Weights of a small GPT-style language model, trained from scratch on English Wikipedia: RMSNorm before each block.
Each number is 500 + 40 x the weight over its row's rms, rounded and kept within 0 to 999. Layers, rows and columns count from 0. Numbers have three digits each. The size before them is the row's rms in percent of the matrix's.

# down: layer 6 MLP down (transposed), 448x160, rms 0.0998, rows 332-345, columns 0-159
# gate: layer 6 MLP gate, 448x160, rms 0.107, rows 333-345, columns 0-159
# up: layer 6 MLP up, 448x160, rms 0.103, rows 333-345, columns 0-159
down332 100:531552552462490525494485471417528568519435491541579465458434542482514491517563494471465513524505550547509462493487469605533516522430530498486490457486518545436473511527486511413507556494550547485557556536505539454485510486557499452524478477465459491565424573471476490499453512521536452541533479566467425523516517483497470512457505621493552567421549502419457527475528482490545442468537495483544494511540489520464466494538446514520536514411508529406512472505465486470545487545506517
gate333 114:459510419456568425506544461504583513537576508473535560484492452463479543469497460513512468552558473528489582534527534500527506502497575440562450423557512475549521472482534503573526523525503489491511485521455463528531494507467447492424485561513479519537472503489428471485539435525432556487419517493538558505496453519454507490521478431584458506536503526466503438524511573551419449487500520452546515478540559546498517522447519578500499521470491497499529450498544420498458475504543426
up333 111:538481503507405526484522519473494510456489512505507458483505489560503519435530600553553529502522497454570516514539468570432532543476425541489480547485570536470516533525549509503520503486552485431454423498453545509523514486513539478550520535508505525518488462521540507535437575491490513463522517468516473467509533555482497512458574560482490546484554523610568511603464476470422527535527484470444503472520481523462503466441452449489457577444572458491489500439539546412518550490557527
down333 110:494513468470524444537471431497483426548543422497523487525522491416487544485538491545511443477472541552511513542520490499473576500528498451577615550469576517498531547537512463510458560554470475493459485458507502443542501467479506464499476504498476519478505474511491425512580469448489469549489519549558541517546499482491341510502543479500499459543436521449552525527478553495522519518474499463521513450474434427521510483445490563544516460551541519484498451559470576452552428512507508
gate334 107:505571550468472462460438461508491504508467551494518475542508499422475582549541459504532492501497515569502468482530526404494460548489562416592480527531544511542476535512483502464484553530470434528488463558475447419519513484467473544488509496541458550426472468554486549429519525548470490511482482480517539490503469473517485451530488529509459459575505484480478389430408533500501554449527523511454523545529546569518529479527561476458529519549520506524482424536531442514424491467524425
up334 103:473511511501545556494463516481418526567486437533486449535509566507524521536512459568514545541516581610509534541478442493482475422559531498466559493462507471517534486484469518523495522471493515554430517465495481483512468453558499568515531479500596538487510529497418552503493575385493490485495482467484461493482529489466499458596496553477549407458536515500537548513541523474554496532525510526509511533496498512529459561461435487518504534503482501481468442575421502541591492480412489
down334 102:453509493505549499501541451586476532472498500437456533408528495481505440425475490506497465541435502403469518469511468559488579458479528495472456470500423480451572485447537480466568470519548495457430550476459470461452482504503481545468511499469482501522500467471466500565528459585474468464483517500496480492522460528504548493478511519511417523524542429453530439533571512530497425467474537475476534423508519465506523483596549490442495475470461510511504580619457538525525543518542531
gate335 096:500493517428492478524527565466484505553511513505500442501588452491498567519541498571521470490488504610524543468581497520494497481479514508516492583566517556500466496488484509499534480498495521514454486530432481473479468482468472489423487542446553566473516493564480481474475486348484549496509556459491492548473503465520518505467557487398432487528572506505528507411408411507449483564492472463550510531453526503512496478496513451483531538577526524486551441513498412492480473486467482
up335 094:532511507469504508434527508423576505506481484436574528483493495547562493509500486533499415497493538467468536497518467456514510510515473496509532485524534459438559542524493460482446458600537472472457562492504480496471423484435556438502481487495500477462501486428549438508535501496460436510475432590508517516486553523489564501428536493533462439443462428467386440495558512452515544473475501499442482544527429528474553473555520538550480476454581482566492550470533475490506482545540556
down335 094:501503531484492426542502523522449556515491506516482443498479479491542567539506481491568451485467526663455539472517470551544488475493552508551485541463556554548495448495505536508501518537509529483480472540417548459482506451512470504506533463529461526477484524523488563467512581484500535418466512512482545528459552490452509506486476469417581456545509426455519548458499508458527508517508453474521496509474522505525577473466527450524514461533537525618528507543465463433422426442484427
gate336 092:538533471562555559456458534483457531551507505473510518463538455466435483516441513511517480549455455512493475537503577503471508429547514480459545530448489415576470523483476471511440553519449493486501501460457500446439430545496609476528483502526515501453479484605470505500442539541497511421476577481552518472487482449490532487525542571501468525430482494471488487453534532470516527499511583475479489497476456564482561540533495563461486457534524588502503543482408512525462476475548587
up336 097:519460475465520543543542513438453495468529445481530550427487485448540472477523534526500534621488483544473463563496497487451497530558493539510550461537554522529415474480487476555485533457428489476513495527407485506619478512497462494503548508521514494452496545490484553527436498480575489572477525411472519527512580515520522450508440400456484513546505505496469531541555534588490510485491487487571485520528435473457540513471493456519490458487541505472533489550549465479470547526461401
down336 093:408517481479503454560473521499539471520443536542494526486499493511399506454499488425531430521550450496505501507470547470547595490490488522521459484460496451480565535494535488479460555501478498482515529556500577444460494577495560500440464489512529472568566452555514512604574494499590398445486426480522494563546511548469536439501439523471499511543509511513536539483503513498445528500502467464497487481518427509497431526503432515492479487487538497527436480549465495478577444443502550
gate337 101:458572556466497405456573445490537509452549498503440516507493499477422518574493486528495464420530496514517566473521515467575555476486490445499523497503459399500473556531490449536600501521513512521442496551540475495497482495511511514466429494479480522582511429557434456555555467557504453504477478601470501494451439594469527528515515512476475523442558558496519495516437510515463526487427557489460500449462569492472513519527510493509500560455538553528524494488508487548463449490479533
up337 099:511520521456545530499454496453476579552521427536433500471476478497468565515452467471495507490573469513510552552497521461483500496474519413520523504553548499498445420503473485510516484555476542512553520512517461477476542463543464491547456538554502511522484453487485450424494525504470598496559494539450514556462443480370497448542513527530486538466471495405495493627524548451483483495514490511515424570453486490499452529479536520484453480516447455516563571542480473518505485429561531
down337 102:483544503476475436482468474486556447489484562478487482459479530493408435475572544522415490546419549471462482487560478486559532486497563544515469529451433552514537490524509482465467537523501581467537498516505488521527505482463503495576494567480532487484500472537457476540494460576491400444515502502460564495497556543491482493470479522460502504541568564525505550448495522572485525550527483539471457419457473582561577415464577511493518546453518546524497516545435505529459473528464490
gate338 095:526508496472458544505526445531403604513422484533535453484551550541493484456552503524454600547504474487473509481442496474470537442505451511449439539535502537461491570536537533491505504465467492477534487493450548530502514534423569498533548574521524474478512513512510544489510523483491575467502585474435513443504436527500508545447499534461530566508476507532488499538556595441496566526533492501492494508522456559406526541485483469454463456531623506493506454440522518523517483468529464
up338 095:400419431454417569516487480506498546491533565504513412484500562539491542529441537495451497481501479448416457500529495508482538519472503508477491517458515532520544547540510474521471505539449497465438482556457528526523490504457481524491521500457447483513514489491471523456564523504497476517580517394517519437508562448504448521481518535446578496530540580516568487455439512547495461515506505504483471491484542511477460424518507528420494474486535522487449477480538583437531431442499388
down338 095:567525546436486513468540488497485443494430543493515587487419503477532487493476511469555419509527505403492562493519538538426472546512501539518536502434433519467545475480434501512504511454463444479513474511456485526467493472525482515542564444504561496513528496501479481470575485482497588547538461560547493578585459458515523514532533461509523501519537582489433471509550450542534470489545519455490464435554458471493512565477465490466494568564533514411484573518496421499519483448481485
gate339 102:480493513457516540457488468469607498475515497490459522482507467497467533487555536532513485476447435510452577505492562505497523479500426471460498467582480502521545523527498506494497507593561473428549483452468614521530538507473529471520550499513525557594485496514449448534575453592481519538490436555559540500489430488508530520499487450476486445479524486479461503476478476520551542575536474484427594484532515489484559503481474582609504473496538505440514480510515457460484487571519474
up339 099:603455481514499534472529475500537536540496462450489560569533431499559522565470510503546483528486476488426582472433490487466506481480473492433531423584559506496542480608468460487442504531487484523456484452471504580521498474526481459476558522426513535548541486505516477523458455540517557510526503524448494536507484523480611479548516469446493526487560462479449501491510471539533559526508511507502617517575487476522539487496473479507544482458541542502552508528505450494574546588539479
down339 099:515496526580521521413482483556545406492548475534504475517469518519494535451462481465433496460452483505532461464473430470490435456519504405517410462520535547517476518500489550511488471535483476529575464498486492458542487532449530510479465479536557487511578472543490530554590464465495536483477510558532503435507490527494540496490525503516417487545443470516535448513487475511397503479527614441515474513450459509442531457497583444520534502544484553489517562473524514542430529584486477
gate340 091:532544468483531466526409509501477545524479524492567497473446491414458426602539504380563490533531564519471490486462555488537497472463530506509510496480520512521446550491494521493555507485579552477472524445528599553496472484524446481497483442494482511470443512503524483383518491535492459462526491495439472531470518454492508474479467459437560466487445501455471491469599509545572538514487513507517500478496499479492524479635443516533554466502453552484538473459484534466527510452455533
up340 094:458543488561463496504447475496502526499514512446520556553474496443480454573467543444517511553565549546491513432476547548498446495438537430464513428479557443551485483435503472502619504447518543454493428449571593471494488553486519497484525460538493509512447501472481498489515496483529450454472491575416513536480506493578571515518522490491498541453495493437485499455476484532500505526517505474502530467552525509506436557523481540604560467495490469616492493510519509415488505449493504
down340 096:498500471530531483486543449483484439453573497414528494439497463513424543493491546497480540458491502452579502512532505445543529471493469561463456461501473488550416462444496517490482473533476430528516546562536487518431582523507555466493492505465542472497471514526456472527568474497522529508487546456518491520518510560465439528466429520559386528536530591534516488461469444472428588502423513448533433474500437548461497453465558452516505517495513529496495526480487530469460434560559519
gate341 110:462488494513572475500549513523518546499513516410558495458481508509444466477510488469486547509554461521548542500549454478483508489547565464553509508470511513565519484454525532485505552455451591453588530589558502490552518491453542507474451484546478477535543504493532530459455480483463481456455534414530590473490598537443450449509457532542478458491535513507486436519517512593426458508456466518486449449517513523491604457469505504456555445519489551487520536526477483484524448474408472
up341 106:543539484483432528568499555484459494510470498533468461455531514466550575518444544484556427503536472500500489484542551452499436509451440507473546544472520478453588525482447514458482558558527478562459502464497509541419472512520564552482482449548551567481452607538523495498544499487491520481531546534479423518491508551499482531493468456442533471503493557477514503473459492503548554520572549498562488457380485463520493495537510440487436472484459515487413509488466557550463498445568506
down341 105:462464497549527503540485470520530433500517464541511508502545540460483479528528468490589449503443518612539527515475446495444501492463517558513513497540487517531489485485480507551600501500467453481488498485507456510472488572451432479535510438513562539499544563555475491512476470492496583496504451471521472524514481530503460582413447485553412496549446477484532525542456546453556522479444532441497424509475521650558454480500518471487481580496534474509560521480462453524493484514542556
gate342 104:474437478467510502493489446488559537489463538525469501435512504466421537472476480491445485467481499513541520484544520505496465541448506496557416468554447555589512518530510480486541498483479501463568586537461549478591457522464494525466489559484540563479458419532478466542512462531483561476471483493545563454445551575531472497464572539600444515524534532525497426502485506468416519458505525483541530502510508557447548474453532541556528474476546461516510454497519401459459515524504431
up342 103:472488483481478482495599504473525474535469513460472445445530476441431491490498503476427499393453548476523470452498552529475475506513485506452478494448532529519493425490462430519524475457522435490452540541482499531589396532465510579512586491515543539524423483543467580509488502462472466524465536415565520421531494444551503494445506498512525501467586473545533485424478499503489485507540425510530520479481521463499477553413534420446534528530516530503497493513474442559484479523505498
down342 108:531484518510427492514508474481492530516459434476478457475467458474450492490530509516577516492523531382445451511499474510423485521527538522452495484458498492488487487475497474508436541508488476544509517497535539498469552460418468570626447466547513509587455478591511523483441555521514441484496478468539559552478543551521561480505457531459505511468508540535446505503475487581452487505576428526521441568470551496482440486463448497502552441530488495533451523473546477499596540522511577
gate343 115:510522522491534548468502506556458542487548466527501544458537539474445569388537554503446494566541508565488495545449549400519471483538488516540436554511459437514497528494461555473567425506519444523545501493473513440470514549458491582457514555537535450442532461510471528524471456510508489532484532441470550478488569524451491524515520436571449485564535481484508484446607488485518441530439535476525496435491501503472483461490527522443440570581536490547539469525506491518501506522541492
up343 107:524539513530553532500547486475477553549462473625451520445464488495546483457504484452495469496529513489497558517488562470460449521537470462478496492519493536445491486412460475532575460436485469518532476522547536469546539529510461520420521517510457456501544531461447505525443495555533569495498566459444529570501503498462553558562547486540545487555551505483475565493568446535509496504460542516630384511566527516509477514487516518480467504504476442528521531502536487487554542439563481
down343 111:473420492523370517555461551438501492476552505446478535495467556521491515550499416544504545485434511391511570527472479548509524488497525586468494514511520467473486537393531443505472537479513563544453480533560494544499485567473493522511533496509517483544491483495496548508413527438511513568496584502436451516446441501489534541521484490464467407460486503525488474492515532574429521490559490538521516480507518533485537486558472474523458471479465497557531540496537508464515448453515584
gate344 092:505534562535572443555502498570439517529484440419501501511519474575501520566446454438506577539452515488541470527492526519462462526538494480448488501493525509508478447520575529475453552507465458523493519501532397504478476516455465492494498467513516492512491547517430498500511482466497540454568534564442483411484413461492522458466467618467440528443518463432448459459524530524493488502554484441485516539513471526473439509486585538523534495513521558549556456474554486590474531487521490
up344 099:483553561507529397443477512596428495485536483478464477524577529475549564557485438490516443588568513467503468448515557451505506538529512453435532475501517500506508461486492542448507544546526516518483477468564481494492484568449383435477523464547482501531493491473433454498573463488521487443497488590509489507511487498475512474469484510463439521409453403481528480495523466443496429478517523470436542461505520558521480538475520574529527529519490503536465430533524510490521516562489525
down344 097:540436514509469483422544496452479454470502539530542491514488511541482453545604446483517431444533467368490523473459491535456520466498514559544513543514472509522512626489480475516507488470475498445487526513511470486541550462475506495529528448469532515570446467503502472491498470524541478592579538494466555514507528522506507580502464485504466481486515453552516532462624431530518548532444467447494549417497486472502525505491464506515523569496459577479434484453545513447493536557475503
gate345 093:459486486488492486520559491513542448500482508486564509549497616537513553504496517505507460429534412477512466406489485539587540494469473515474500525554498443452552570519524600471538511513543531524533459559491529540506476565532483450543459507425508458420530501488533476464524494485456450471479515503536491505497503531498492491493486482536498502448436515484526516543520521495471437531461520512559554489593534488509393456520453515510446474498493556472402453522470516464568505477465375
up345 097:531562477495531500545474553486440480516522492472525551531523432501520533462493451479559523533547482534521476524438489490502467550430474493478488461463494534459483486538517498465470601479493560573522462468507473422508464507430466481522455484484460478481435546491467566479450540480478474539543564435463515475545474475511586361507534451479465449492504516483442512491488588496492507499512581458530594470475480502552548552562495554520461551499492506459443438585510455537534462452513493
down345 098:488508495494477475539504505554474561474537539469530540537474504581432521532497459469510471456486521542505466494449427527551437463473557488576522497472435429473533539551566524476501531538539528516484493467514458527646604495485534510510501525485448469485488467524465459482531465510465463416526438528523540461577479491507483534488466526500480537464495466455535521519539553452404505509509512536455476499453486470461484563448505535532523534450468424439453529473528467536487609578509476